{"n_kv_head": 9, "weight_decay": 0.0, "steps": 3592}
Each number is 200 + 20 x the weight over the matrix's rms, rounded and kept within 0 to 999. Layers, rows and columns count from 0.

# up: layer 5 MLP up, 2304x576, rms 0.0415, rows 1949-2001, columns 192-255
# down: layer 5 MLP down (transposed), 2304x576, rms 0.0415, rows 1949-2000, columns 192-255
up1949,189,180,195,195,222,186,183,205,192,222,185,196,212,190,199,193,206,217,211,202,192,190,178,186,181,222,220,177,196,221,207,132,205,208,194,206,191,209,186,210,238,215,225,209,220,205,203,199,208,180,228,197,193,201,202,196,200,202,189,205,176,204,214,184
down1949,224,208,185,182,194,198,223,201,205,182,187,193,162,234,241,191,203,186,212,246,176,198,192,195,196,221,228,213,217,210,226,221,212,220,185,185,217,185,211,203,223,211,228,181,162,223,184,193,178,188,217,187,190,201,216,201,214,244,182,188,216,201,197,212
up1950,199,189,187,218,187,213,259,204,202,193,181,178,225,211,221,186,183,210,192,205,222,220,209,216,249,198,202,241,189,177,201,219,200,201,232,202,205,200,169,194,200,202,207,190,233,188,232,203,196,217,191,199,212,189,218,212,221,199,160,198,213,218,248,246
down1950,172,174,217,196,196,243,193,203,237,184,184,245,180,199,207,222,179,165,151,193,249,229,222,225,227,185,172,218,203,216,209,189,207,236,218,235,187,187,189,195,216,167,199,181,215,148,212,222,194,224,254,209,223,191,219,207,154,199,235,212,213,245,217,210
up1951,207,225,248,174,188,200,232,161,167,204,218,228,173,229,201,197,200,183,212,226,191,234,199,220,201,250,200,187,197,203,236,213,187,152,208,170,223,188,177,255,221,221,208,200,248,218,246,208,160,172,210,176,196,179,190,205,214,169,214,215,167,217,188,171
down1951,224,200,225,183,192,222,213,181,203,210,244,210,190,230,191,176,189,197,206,189,245,203,195,217,172,245,238,230,189,177,243,191,199,207,191,208,160,223,222,202,180,231,202,185,205,192,198,206,211,245,226,165,164,221,195,185,217,204,187,217,190,185,208,175
up1952,197,205,187,198,200,223,224,181,202,206,207,178,178,177,182,242,180,203,186,210,209,181,203,193,237,224,183,199,172,212,235,176,174,219,229,212,209,183,170,217,212,191,185,175,201,205,175,234,226,217,191,171,219,197,183,161,212,199,218,210,194,194,192,172
down1952,199,192,196,212,220,225,159,200,237,227,176,195,227,234,217,195,193,191,194,196,201,216,202,209,202,223,182,179,188,215,171,216,179,205,169,191,169,190,202,180,210,199,205,180,150,183,241,208,209,219,180,197,194,196,214,195,197,216,212,217,210,206,220,215
up1953,195,184,186,224,199,208,162,218,187,187,203,193,197,189,220,228,186,201,218,173,254,200,192,214,162,195,200,192,223,220,216,201,166,195,219,215,181,191,212,214,215,187,195,173,177,197,188,215,199,177,178,192,224,223,213,209,197,220,206,186,191,223,210,179
down1953,172,181,176,197,200,227,173,189,214,228,208,210,207,220,230,167,203,234,178,221,165,221,194,185,229,207,198,174,169,174,166,194,213,204,178,198,184,162,211,202,187,214,199,222,204,216,215,180,214,231,197,208,232,177,179,181,151,179,194,225,206,160,196,204
up1954,200,207,240,181,221,184,171,226,199,225,214,227,212,192,199,172,205,247,209,206,203,206,161,203,191,240,212,177,175,192,202,218,167,194,193,212,228,185,230,211,188,180,190,241,226,196,201,225,190,187,164,186,220,236,217,199,183,186,184,210,213,232,199,183
down1954,182,223,209,176,218,205,216,200,164,207,229,210,232,171,191,212,204,223,213,194,203,212,228,193,164,201,200,226,210,195,223,190,185,161,218,235,213,199,235,194,207,195,214,227,204,208,201,169,191,196,217,204,210,146,207,197,200,210,173,215,211,218,246,244
up1955,212,221,178,167,221,231,200,215,181,214,165,178,184,220,196,222,175,199,165,239,218,213,202,214,208,216,185,198,187,219,191,178,173,213,221,198,194,170,138,203,219,192,181,205,194,200,226,203,207,191,219,215,148,199,161,240,226,206,210,202,189,211,190,231
down1955,203,183,204,206,235,205,199,221,204,179,237,191,229,206,205,209,243,194,226,209,189,196,172,168,197,206,234,194,207,214,201,189,232,192,206,171,226,239,213,182,218,186,196,212,188,225,215,193,201,205,231,199,193,177,207,215,198,206,172,196,203,222,199,194
up1956,222,195,194,190,198,161,200,204,202,195,184,182,196,240,226,217,206,216,216,199,206,214,183,225,176,193,200,212,173,205,206,181,221,228,209,202,201,198,187,218,223,206,195,193,178,166,178,185,200,228,196,166,194,204,188,222,181,185,229,201,196,194,197,186
down1956,194,193,204,159,201,187,197,222,221,200,172,202,171,159,235,206,218,215,189,194,213,200,169,198,159,187,224,203,194,199,194,183,195,208,190,217,188,201,218,233,204,186,207,181,218,199,222,171,191,202,204,197,192,230,218,215,215,224,194,173,205,183,198,206
up1957,228,193,197,197,189,224,216,221,158,168,190,204,172,200,195,214,210,208,202,218,206,200,224,214,218,212,215,220,216,219,184,160,228,260,194,203,218,185,173,244,213,264,193,184,209,192,191,197,208,241,203,185,206,225,205,196,189,230,217,219,177,202,164,204
down1957,189,175,215,169,244,216,215,169,209,186,213,222,212,211,217,203,168,211,192,160,205,182,172,215,217,184,194,208,225,200,159,200,197,208,183,233,170,196,213,193,224,264,207,201,211,210,186,205,180,194,229,231,204,187,157,191,191,186,198,204,207,181,191,198
up1958,185,222,191,225,213,227,229,235,187,205,235,214,198,199,201,193,169,196,146,220,172,225,191,175,222,201,203,229,196,196,177,180,185,195,210,183,213,202,241,207,178,215,181,161,190,197,190,178,192,204,174,185,197,154,218,179,220,202,225,217,222,181,191,185
down1958,212,201,221,202,193,191,219,178,226,171,218,158,146,189,193,215,194,184,185,206,182,204,202,197,204,206,222,218,203,174,196,192,170,167,190,205,189,148,224,248,221,159,217,164,202,186,206,181,177,187,189,201,236,199,216,225,202,230,219,202,215,198,180,191
up1959,183,177,199,187,179,193,209,178,220,250,211,206,223,199,199,219,247,197,236,222,215,228,214,199,206,197,182,223,186,191,206,204,253,195,154,197,191,179,181,215,202,194,204,188,177,216,215,157,206,244,192,190,190,202,196,201,188,216,211,245,180,207,173,203
down1959,230,187,185,177,190,217,231,207,211,193,207,173,180,230,206,240,200,196,177,204,184,217,185,191,254,191,195,194,198,209,202,170,192,194,185,200,216,253,204,168,170,225,178,201,178,183,201,175,201,189,219,225,243,225,168,191,219,199,181,202,224,211,198,199
up1960,202,195,178,243,200,197,248,155,188,213,183,203,228,196,155,185,153,248,193,167,214,214,204,200,199,230,162,212,180,181,215,211,188,213,172,197,149,189,232,181,204,188,168,225,208,173,185,232,186,215,198,175,232,203,224,218,191,175,182,229,179,199,219,198
down1960,189,210,208,232,179,208,218,171,201,176,220,187,171,202,233,170,224,250,197,176,223,185,196,205,160,215,223,200,182,163,202,201,204,180,194,204,193,154,214,210,185,194,211,204,211,214,173,212,196,222,226,216,208,226,242,207,216,245,216,199,233,233,243,215
up1961,186,212,194,201,206,213,223,200,181,158,172,163,211,180,154,203,205,213,217,192,241,183,221,208,195,207,212,173,188,199,210,170,216,207,177,195,179,197,240,191,168,208,199,184,196,205,212,208,209,181,236,193,212,183,213,200,198,184,213,226,194,214,205,178
down1961,207,209,188,196,237,207,215,177,194,221,188,199,223,189,199,204,167,191,183,229,199,254,182,187,219,225,243,224,197,171,173,187,208,204,199,209,239,227,179,185,204,194,224,198,222,189,180,196,209,191,173,209,219,200,216,190,206,207,192,186,202,197,206,221
up1962,209,234,193,174,184,199,203,180,211,196,210,201,177,192,190,219,219,166,186,167,174,212,207,206,201,189,183,191,208,225,199,203,198,212,199,205,172,168,199,206,198,207,210,165,208,197,174,193,237,216,199,190,170,177,192,227,216,194,198,207,215,200,208,217
down1962,205,198,210,208,233,210,199,208,236,189,200,186,210,200,200,204,182,231,193,192,202,196,204,193,199,194,201,151,207,221,200,201,201,228,190,193,227,205,177,201,180,187,186,211,232,188,192,177,184,199,190,222,210,229,204,194,157,214,217,177,197,198,207,186
up1963,218,198,205,195,202,217,216,177,197,210,194,186,176,193,234,198,181,216,219,187,196,209,182,205,189,189,165,194,216,199,184,192,196,172,172,176,236,216,232,207,183,194,190,210,209,211,185,191,189,177,185,210,215,176,198,212,206,198,182,202,238,205,195,162
down1963,165,177,196,215,219,201,203,187,198,221,200,182,190,196,210,182,176,180,186,221,217,208,179,199,216,180,184,196,200,188,234,204,209,201,185,210,230,206,219,221,200,215,191,211,226,204,208,195,201,213,223,204,204,218,163,211,192,195,196,197,179,200,192,205
up1964,213,210,195,225,178,199,179,188,195,155,237,197,207,192,215,200,229,208,230,180,161,181,198,196,214,200,174,207,198,169,201,180,157,201,211,203,179,210,148,190,196,195,224,196,239,173,211,217,212,182,238,185,155,254,167,208,217,198,203,193,204,173,201,237
down1964,198,187,219,180,216,171,206,191,190,278,175,210,193,211,161,191,201,235,175,176,209,209,246,176,207,195,219,219,182,196,223,188,249,204,176,200,219,187,252,217,225,186,155,201,153,233,191,155,177,224,146,193,254,156,169,185,152,210,189,194,201,207,187,227
up1965,206,216,217,173,171,228,158,188,204,241,172,217,161,176,180,168,205,245,176,163,235,210,194,172,217,200,178,182,199,174,195,206,211,222,187,224,208,218,216,219,181,203,187,219,213,142,208,181,218,230,250,174,209,156,163,224,235,246,194,173,196,213,231,197
down1965,210,204,236,196,202,180,204,176,189,192,221,214,198,246,245,230,202,197,204,207,183,203,189,177,186,210,163,209,192,174,213,201,203,208,180,214,196,215,161,189,223,210,173,200,192,188,215,233,216,226,179,199,188,205,181,217,177,186,211,178,204,223,229,164
up1966,210,223,192,199,233,185,190,220,227,210,194,198,186,178,187,225,201,222,203,219,225,167,236,209,173,189,173,215,201,244,231,198,210,209,226,178,181,220,222,179,196,202,187,196,216,175,169,197,175,203,182,167,239,224,197,197,198,181,202,178,245,211,206,180
down1966,229,187,195,215,235,185,217,213,159,215,180,172,182,200,181,220,199,201,165,199,230,172,188,213,173,190,175,196,180,205,197,191,238,205,215,209,200,166,191,189,155,195,206,231,211,203,223,227,166,207,187,205,175,214,180,174,143,189,189,192,229,189,202,217
up1967,194,200,190,210,165,196,204,183,216,202,208,193,178,203,265,194,231,221,218,172,153,228,190,214,204,188,233,200,181,206,207,200,179,234,182,132,168,210,176,221,169,172,211,181,175,206,176,206,203,216,207,190,186,184,195,195,211,180,193,183,197,207,215,213
down1967,203,194,187,190,183,216,239,195,194,183,227,174,202,163,221,188,198,181,206,187,214,202,215,201,231,191,182,181,196,233,216,214,185,206,251,169,192,195,195,183,206,221,186,216,182,246,195,219,197,209,223,201,241,180,181,176,227,194,215,216,197,175,211,189
up1968,188,208,212,170,197,157,188,202,200,230,207,211,169,215,165,206,210,201,229,226,169,185,182,200,193,188,171,218,215,201,196,222,172,187,204,182,193,242,217,198,227,175,199,198,181,215,175,203,187,229,209,205,223,233,201,203,202,177,183,198,204,178,208,185
down1968,224,216,197,223,177,216,205,186,216,197,235,231,174,193,189,190,166,206,181,215,209,182,184,194,210,188,177,186,193,203,215,188,198,229,215,201,200,206,194,202,219,218,166,198,194,165,208,164,173,205,226,212,174,168,204,162,254,162,206,191,182,189,181,228
up1969,187,187,199,248,192,200,207,220,197,209,201,245,200,206,202,193,220,229,202,209,190,200,179,213,186,226,218,229,199,209,198,225,216,196,203,158,174,248,178,178,217,170,234,217,236,164,194,179,196,213,208,191,197,192,204,183,192,159,162,157,177,207,196,207
down1969,229,202,188,208,225,152,190,199,199,203,207,206,207,214,187,209,232,231,224,185,195,206,215,179,186,194,172,147,173,203,193,233,183,187,239,192,178,214,190,184,244,210,172,218,207,194,192,203,203,191,191,221,206,203,195,199,210,178,191,208,189,228,220,202
up1970,180,190,213,193,237,216,217,200,206,188,236,223,190,213,172,225,189,223,192,206,210,230,233,211,204,234,196,213,209,237,256,201,211,203,157,204,176,200,217,206,172,209,201,215,216,214,247,175,187,198,203,184,210,198,160,193,172,167,182,237,179,151,215,156
down1970,215,196,175,251,173,159,202,186,232,212,172,183,197,230,203,185,197,175,223,220,210,198,177,194,197,164,212,230,199,201,229,172,193,218,207,209,197,182,218,202,178,191,208,215,221,212,191,221,172,192,192,195,195,178,194,175,171,191,180,223,175,178,199,184
up1971,212,179,177,235,197,157,227,184,198,163,221,236,223,230,192,220,229,198,179,200,189,163,206,199,233,195,220,229,180,198,190,167,198,196,203,185,230,206,189,202,204,201,190,179,228,172,155,175,198,209,218,187,181,227,172,203,213,191,180,228,235,217,202,173
down1971,196,154,204,176,170,200,216,235,205,196,191,206,217,221,189,193,201,202,193,201,204,211,194,208,170,172,183,216,195,208,217,213,220,184,206,226,181,194,176,176,196,222,192,183,180,192,209,193,234,221,222,206,223,200,210,199,196,195,194,194,193,223,207,232
up1972,165,189,224,179,177,200,201,229,185,240,194,237,180,215,213,207,192,211,240,235,218,181,215,185,192,206,226,223,197,177,190,214,194,165,214,197,189,188,211,263,227,212,221,197,208,175,206,214,179,166,191,161,207,249,174,234,184,180,180,157,191,214,188,220
down1972,241,187,197,209,208,219,201,206,212,226,206,214,209,166,216,223,162,204,209,188,190,204,187,197,187,152,266,202,191,187,131,208,212,221,197,195,176,181,171,190,201,193,211,178,206,183,210,193,201,149,215,173,197,237,201,177,199,199,207,190,218,205,195,189
up1973,186,210,196,221,197,208,202,206,177,228,151,231,228,177,211,182,166,183,174,208,216,189,198,233,228,193,201,187,157,217,229,198,231,191,229,225,208,188,233,214,200,171,197,194,189,196,204,206,191,190,162,156,197,224,201,218,226,206,193,195,198,174,224,205
down1973,204,197,150,201,193,167,200,203,214,208,203,224,185,220,177,188,205,179,196,168,209,195,200,196,201,245,197,167,186,223,164,185,207,209,179,233,211,199,224,163,209,176,225,201,188,170,233,230,176,176,233,181,225,234,180,173,183,192,174,232,174,216,218,142
up1974,226,190,182,196,205,184,230,200,216,191,147,168,178,172,173,160,206,209,228,199,193,253,204,210,183,201,207,185,175,170,197,184,202,176,207,188,198,198,188,213,192,223,208,192,151,187,192,168,216,192,234,201,169,207,201,204,198,204,214,225,181,207,185,200
down1974,189,191,224,188,213,205,221,210,193,200,193,235,196,219,181,215,161,211,181,249,199,187,221,210,208,150,197,197,213,180,203,241,194,196,185,180,211,197,179,204,193,197,197,211,176,163,198,186,207,191,223,182,170,201,204,143,208,211,216,194,207,203,180,202
up1975,157,205,194,214,196,204,171,212,240,218,185,206,198,189,176,210,183,215,229,211,185,199,195,183,213,172,217,218,212,201,221,209,202,186,189,205,202,220,176,182,202,219,213,186,198,257,215,207,228,196,200,170,219,160,197,205,234,189,192,184,220,179,248,188
down1975,202,186,214,216,193,181,207,187,222,180,183,181,211,207,204,190,187,210,205,157,203,205,231,226,255,189,197,226,192,197,217,221,212,182,194,213,200,158,197,197,237,199,218,193,198,239,193,181,179,196,202,169,225,235,189,195,226,188,189,212,212,184,207,195
up1976,217,197,206,199,213,201,212,177,190,226,185,225,154,228,171,215,170,209,209,175,192,179,170,213,245,202,186,185,189,233,179,193,219,178,239,211,205,187,182,233,180,207,200,208,195,203,218,202,222,206,228,205,209,221,185,169,162,184,195,208,187,202,187,188
down1976,173,210,176,207,166,179,183,230,222,187,183,197,203,196,212,193,205,185,219,188,241,194,203,205,192,221,176,196,204,191,211,193,242,182,208,234,197,201,210,173,232,170,146,213,214,218,181,210,224,176,214,213,204,217,207,245,188,214,227,189,211,188,229,208
up1977,178,215,197,224,210,205,189,202,151,188,206,205,178,184,194,153,189,231,193,162,188,189,205,181,236,201,236,187,238,139,210,197,224,200,188,227,183,171,165,190,166,173,187,191,202,237,245,227,241,186,202,193,189,233,220,203,194,199,203,236,196,212,199,180
down1977,181,203,181,187,169,191,195,177,196,171,163,204,205,157,202,222,182,221,207,211,226,191,229,225,234,210,194,198,222,180,212,198,236,183,228,202,206,165,189,242,200,217,210,216,193,204,218,198,231,168,220,219,211,203,231,184,163,193,209,161,200,191,194,161
up1978,186,182,205,195,219,208,181,195,189,215,180,181,223,211,191,224,232,188,202,228,190,199,199,192,199,213,206,219,191,193,199,190,197,216,186,208,192,227,218,203,177,173,201,195,213,205,209,200,229,244,207,191,182,224,221,192,172,194,180,199,209,182,226,188
down1978,213,230,223,213,199,193,190,176,189,244,202,216,206,195,188,197,187,185,198,172,202,211,190,214,182,213,199,214,240,247,225,206,197,177,214,223,225,173,198,187,200,200,237,209,171,146,196,196,179,201,225,174,182,197,223,206,223,217,183,231,221,204,197,167
up1979,232,163,205,215,150,234,179,177,183,221,188,221,195,161,235,205,194,192,225,194,184,212,200,213,205,187,211,194,187,195,190,198,201,212,203,192,187,164,200,177,193,173,190,215,210,209,143,193,203,232,201,179,186,195,211,199,240,218,181,197,200,193,208,203
down1979,172,159,206,204,207,163,182,206,183,172,228,217,193,188,198,204,200,133,198,222,186,176,195,198,212,226,194,219,221,198,273,227,216,173,209,219,188,179,231,192,210,226,186,188,188,194,208,182,200,219,210,211,175,189,190,154,202,223,192,220,189,191,238,231
up1980,194,202,213,185,208,194,213,246,192,204,199,223,210,200,192,204,210,193,178,194,239,217,247,204,177,211,223,192,175,208,233,187,175,180,185,199,201,211,183,192,219,183,207,151,211,182,194,192,194,218,210,182,230,186,195,172,173,214,201,168,227,228,187,169
down1980,205,204,217,168,202,220,232,210,206,163,218,209,157,167,220,180,246,202,186,197,197,164,196,203,194,191,189,182,194,194,173,177,221,182,176,201,231,223,227,211,204,266,228,219,222,183,198,213,238,174,180,237,212,177,222,204,224,159,219,245,196,216,215,162
up1981,197,216,204,199,182,190,233,222,171,186,207,202,201,212,196,190,247,186,179,202,217,213,212,200,227,218,177,202,206,223,199,175,206,239,184,180,198,186,220,186,205,183,195,207,171,177,169,203,239,192,218,199,211,224,231,170,189,178,176,177,169,182,226,186
down1981,219,205,199,218,203,226,178,183,218,212,209,214,205,225,181,181,208,219,198,184,169,244,238,212,223,176,200,191,191,193,202,264,197,207,204,207,213,238,186,185,235,220,204,189,218,207,217,219,205,204,241,183,184,209,149,221,203,221,175,213,223,165,188,232
up1982,207,206,204,177,193,198,202,178,207,225,194,183,208,195,194,197,238,178,237,235,192,208,202,230,217,182,206,218,186,189,228,201,201,190,186,193,237,211,172,183,181,154,195,197,206,182,208,225,168,214,203,192,177,222,165,188,193,189,219,224,195,220,195,194
down1982,214,194,161,159,194,229,214,203,226,199,199,211,217,204,201,189,233,202,193,191,205,213,178,173,193,191,204,197,203,228,185,185,210,187,230,201,179,223,209,203,197,233,219,203,221,219,170,199,184,182,177,234,187,237,203,203,206,196,187,184,183,200,202,188
up1983,212,206,208,199,213,164,209,183,212,207,207,208,211,178,205,217,221,222,175,197,198,204,228,195,207,194,205,190,207,197,206,203,193,210,190,198,177,205,193,204,191,192,158,202,215,184,179,196,197,203,193,212,182,194,170,209,194,188,195,203,214,209,182,195
down1983,203,195,187,185,178,190,195,212,188,199,201,224,215,193,251,243,217,199,206,215,194,197,220,218,227,198,211,192,220,231,177,183,200,202,201,192,180,194,206,186,183,208,211,161,216,196,214,199,190,198,194,184,219,165,235,181,192,224,187,192,201,197,195,203
up1984,209,208,223,221,180,196,209,221,210,224,190,243,223,160,175,207,226,182,231,162,206,201,179,192,227,202,177,224,220,218,225,234,198,187,200,187,188,205,194,173,166,170,189,183,178,204,197,235,215,225,194,198,212,210,191,183,215,208,219,219,201,217,180,189
down1984,184,202,204,192,218,211,197,222,212,170,203,209,188,217,229,199,195,218,196,217,159,233,169,206,220,230,203,195,202,197,227,170,227,200,204,168,189,224,201,198,200,166,190,224,196,209,201,200,176,181,185,246,192,158,211,183,190,197,178,187,201,209,187,199
up1985,216,190,205,201,161,171,177,192,216,198,213,188,192,173,224,207,209,216,224,185,164,210,190,188,202,216,172,208,220,208,196,205,181,193,215,172,163,207,173,190,185,202,218,197,238,182,186,194,211,185,232,177,174,237,207,201,199,213,223,240,209,169,182,212
down1985,218,195,186,190,214,200,197,162,221,177,200,181,204,219,230,206,184,196,220,194,198,217,184,232,174,189,221,183,211,189,164,144,163,201,192,169,221,189,165,211,219,212,198,197,202,185,192,224,215,185,188,201,176,238,221,214,194,186,204,181,165,174,210,190
up1986,182,222,189,184,218,203,194,192,183,211,175,198,191,218,222,202,203,220,191,190,190,225,168,165,212,187,210,189,178,178,207,168,170,211,192,209,234,169,257,218,256,176,194,222,239,185,163,162,185,208,206,211,229,189,198,198,207,185,191,204,199,196,195,214
down1986,198,220,245,193,165,213,202,207,205,190,174,206,195,216,192,207,198,209,184,209,232,210,181,198,193,207,227,158,228,210,182,205,246,190,186,184,211,174,190,211,211,201,203,199,212,226,171,227,199,172,240,202,212,174,226,205,183,165,200,192,204,207,184,228
up1987,186,169,203,195,182,202,165,190,204,214,179,193,174,216,192,204,214,193,202,230,204,237,204,195,184,236,187,173,205,207,202,189,202,187,231,222,204,199,213,198,144,187,223,162,233,217,182,223,200,195,200,207,189,203,197,199,167,223,179,187,176,239,226,203
down1987,199,203,225,221,231,207,199,175,176,195,160,161,184,226,213,237,207,184,169,216,204,190,200,236,157,185,178,265,210,191,183,176,184,210,167,230,199,184,221,197,148,218,185,199,194,203,217,205,213,170,198,216,213,211,179,188,182,212,219,180,216,189,215,169
up1988,177,177,217,225,218,199,223,215,175,184,233,202,192,203,228,191,201,183,194,234,200,201,166,183,198,238,177,218,228,170,197,217,185,213,207,185,203,182,191,188,189,186,186,224,176,205,226,186,202,188,220,199,216,208,186,205,221,209,180,174,196,228,187,177
down1988,212,201,187,189,172,177,217,172,176,212,207,195,211,162,209,183,216,161,183,194,183,181,204,170,179,202,198,183,202,206,223,196,207,184,192,177,205,181,192,233,186,228,176,231,176,193,227,183,187,204,200,197,214,186,200,228,219,213,180,217,201,209,198,211
up1989,183,212,213,192,213,205,203,203,198,214,196,190,195,207,189,218,198,172,225,199,206,223,188,195,199,188,194,196,234,245,193,185,179,186,213,196,200,197,234,200,181,192,173,184,186,199,179,222,196,213,166,178,184,197,230,213,204,201,176,210,197,202,168,174
down1989,178,234,198,200,198,182,252,202,206,227,218,209,218,200,178,232,199,212,203,187,224,183,204,145,233,190,219,241,215,199,223,199,210,222,203,198,219,202,197,218,228,210,212,178,209,205,183,203,235,184,235,211,191,207,205,228,225,178,181,268,190,184,195,207
up1990,199,183,168,187,193,246,201,216,227,254,195,211,213,211,194,216,188,192,208,220,211,194,211,195,213,176,190,209,177,179,181,238,203,194,196,210,236,183,200,217,198,169,187,189,211,248,193,195,207,187,225,186,223,200,216,235,252,224,187,190,208,201,166,178
down1990,175,193,163,212,213,223,184,208,202,203,222,198,214,215,199,185,216,217,205,203,202,189,189,186,203,176,222,170,194,199,233,178,204,204,205,197,163,231,202,240,202,220,234,221,206,177,225,172,210,170,272,224,214,198,203,189,193,208,218,173,207,184,171,182
up1991,222,183,186,217,209,208,234,228,211,207,207,210,200,190,177,159,213,189,200,219,220,235,176,200,232,185,171,188,179,244,217,217,186,187,197,222,200,196,170,212,188,167,208,207,191,191,161,204,164,195,232,215,229,184,216,220,198,173,185,194,186,213,226,221
down1991,202,212,189,197,197,177,188,165,223,234,196,204,204,193,227,184,220,195,215,214,191,201,199,188,199,220,218,233,225,212,155,200,194,198,182,197,207,196,214,204,208,196,201,202,185,190,204,187,237,197,193,171,182,175,209,226,173,225,198,187,175,227,191,180
up1992,243,209,193,187,145,233,171,182,198,212,196,206,202,195,203,201,177,193,230,180,218,166,149,225,224,185,222,212,180,204,214,217,170,212,219,195,146,220,212,222,205,208,196,210,226,235,177,223,175,176,175,205,189,242,224,173,207,223,172,188,200,188,215,184
down1992,225,177,200,183,158,178,149,204,218,186,195,189,196,175,225,200,214,191,206,215,212,168,176,205,205,240,179,202,146,178,184,220,205,170,213,197,180,196,184,176,183,217,163,189,230,192,198,196,236,177,176,208,173,211,200,195,190,174,147,205,205,204,196,213
up1993,218,187,223,199,178,197,220,227,212,172,204,190,197,215,197,222,227,195,186,229,183,191,188,174,210,177,203,207,217,225,231,178,203,207,200,205,184,248,214,224,200,154,207,178,196,192,168,159,168,198,214,197,216,197,179,194,204,227,207,202,205,221,212,225
down1993,199,207,170,236,208,208,193,209,201,202,206,188,188,221,205,226,191,226,225,222,170,173,168,184,237,224,198,211,206,181,187,180,220,195,202,191,207,220,177,193,181,171,224,169,218,156,236,200,216,215,183,202,191,167,203,199,186,218,185,233,206,195,203,193
up1994,171,178,164,168,189,206,198,204,202,234,192,191,215,173,199,209,178,209,217,225,192,210,222,172,199,186,215,241,229,216,190,179,166,219,204,180,213,184,213,199,222,211,195,187,197,200,202,165,152,182,164,223,220,226,228,178,186,203,181,156,184,209,186,181
down1994,161,210,189,188,187,202,179,162,213,217,216,156,174,221,182,256,160,196,167,223,192,231,182,218,167,194,207,162,186,165,234,191,190,189,202,128,233,224,189,204,190,211,191,203,201,197,192,205,187,183,215,191,190,194,215,184,200,206,226,152,196,152,202,190
up1995,186,209,203,197,177,189,205,219,206,191,206,224,177,214,183,233,206,217,195,187,205,218,209,240,209,180,198,160,208,183,196,181,192,232,211,194,188,218,210,194,195,213,210,214,212,216,193,165,232,202,225,222,212,201,153,175,214,191,187,205,201,196,192,209
down1995,197,222,189,207,204,178,169,185,234,238,223,181,197,202,190,218,188,219,168,180,227,203,188,215,213,198,187,184,166,209,170,219,189,197,203,185,186,205,231,234,182,182,200,216,183,212,229,224,179,241,214,200,220,221,202,175,189,180,190,214,188,192,190,227
up1996,207,208,190,214,176,207,149,191,213,193,204,183,252,151,207,203,210,200,204,222,214,216,225,203,167,230,198,174,192,207,227,207,217,176,183,162,209,223,191,215,215,206,229,210,205,228,194,191,185,179,214,192,222,147,183,192,205,191,195,184,183,250,162,205
down1996,191,153,206,200,189,225,155,223,186,177,215,180,188,201,219,212,226,215,224,221,189,234,206,189,245,197,200,171,200,234,186,214,181,195,227,159,255,220,193,216,215,210,218,202,195,234,221,213,186,196,226,194,179,199,175,211,203,182,171,187,169,216,181,165
up1997,197,203,162,189,204,199,168,196,226,194,204,152,174,233,200,183,218,182,207,178,188,188,189,194,206,201,193,181,212,199,246,172,204,203,204,231,178,179,216,214,225,210,212,210,226,174,194,170,191,205,219,176,180,183,177,199,193,205,211,173,208,184,255,192
down1997,195,224,201,193,217,191,244,243,173,185,211,191,205,187,195,223,216,212,168,183,169,193,180,203,202,174,196,204,210,209,199,178,160,171,183,233,196,215,190,200,174,172,178,212,193,211,176,209,216,194,184,211,211,181,170,198,171,214,215,212,181,244,182,218
up1998,211,177,161,194,203,190,180,194,193,241,215,214,189,197,187,176,175,194,187,175,193,213,194,192,200,213,198,206,125,245,215,242,194,187,227,180,165,195,197,226,189,193,243,202,185,183,202,205,189,195,245,195,211,226,220,201,166,193,224,161,191,199,192,185
down1998,222,231,189,168,216,202,174,192,216,220,214,224,216,181,152,209,176,205,211,215,184,197,196,214,201,166,219,197,174,168,204,207,194,172,175,202,251,194,208,174,182,135,193,200,211,244,189,250,210,212,201,188,191,172,196,198,207,253,207,185,200,208,219,185
up1999,164,228,176,191,174,179,210,214,202,146,160,190,229,189,169,167,240,210,240,179,217,193,206,185,205,192,210,204,213,228,221,198,218,189,201,230,176,219,202,196,176,210,229,233,215,165,200,182,203,178,202,203,207,163,217,179,200,184,228,198,205,219,190,196
down1999,208,187,176,170,192,184,189,199,184,198,251,192,181,166,202,224,214,192,195,182,213,217,212,209,206,217,220,172,212,223,186,189,183,228,209,192,214,190,194,198,193,186,222,173,209,240,195,173,179,212,210,184,181,152,195,199,181,215,169,207,208,183,222,180
up2000,227,170,171,205,198,192,181,218,189,211,180,231,193,226,225,208,212,192,196,211,198,195,175,218,204,168,188,193,202,193,180,180,208,207,189,210,183,189,175,185,140,206,223,219,200,188,184,202,199,189,225,209,195,255,243,180,193,205,211,197,203,156,191,199
down2000,214,201,179,205,190,199,199,206,233,219,210,208,202,204,193,163,215,184,192,188,209,189,219,179,223,232,181,246,206,235,218,203,218,186,235,189,203,191,224,160,236,172,191,193,165,194,192,211,187,185,210,230,226,160,148,191,191,208,185,199,180,234,200,206
up2001,241,192,194,230,183,213,206,214,194,185,178,190,220,167,212,238,234,233,221,204,212,231,168,193,168,185,193,176,181,192,205,236,209,211,207,186,201,203,180,228,211,184,215,206,215,211,226,178,194,203,215,158,215,220,201,224,180,152,178,194,219,186,170,186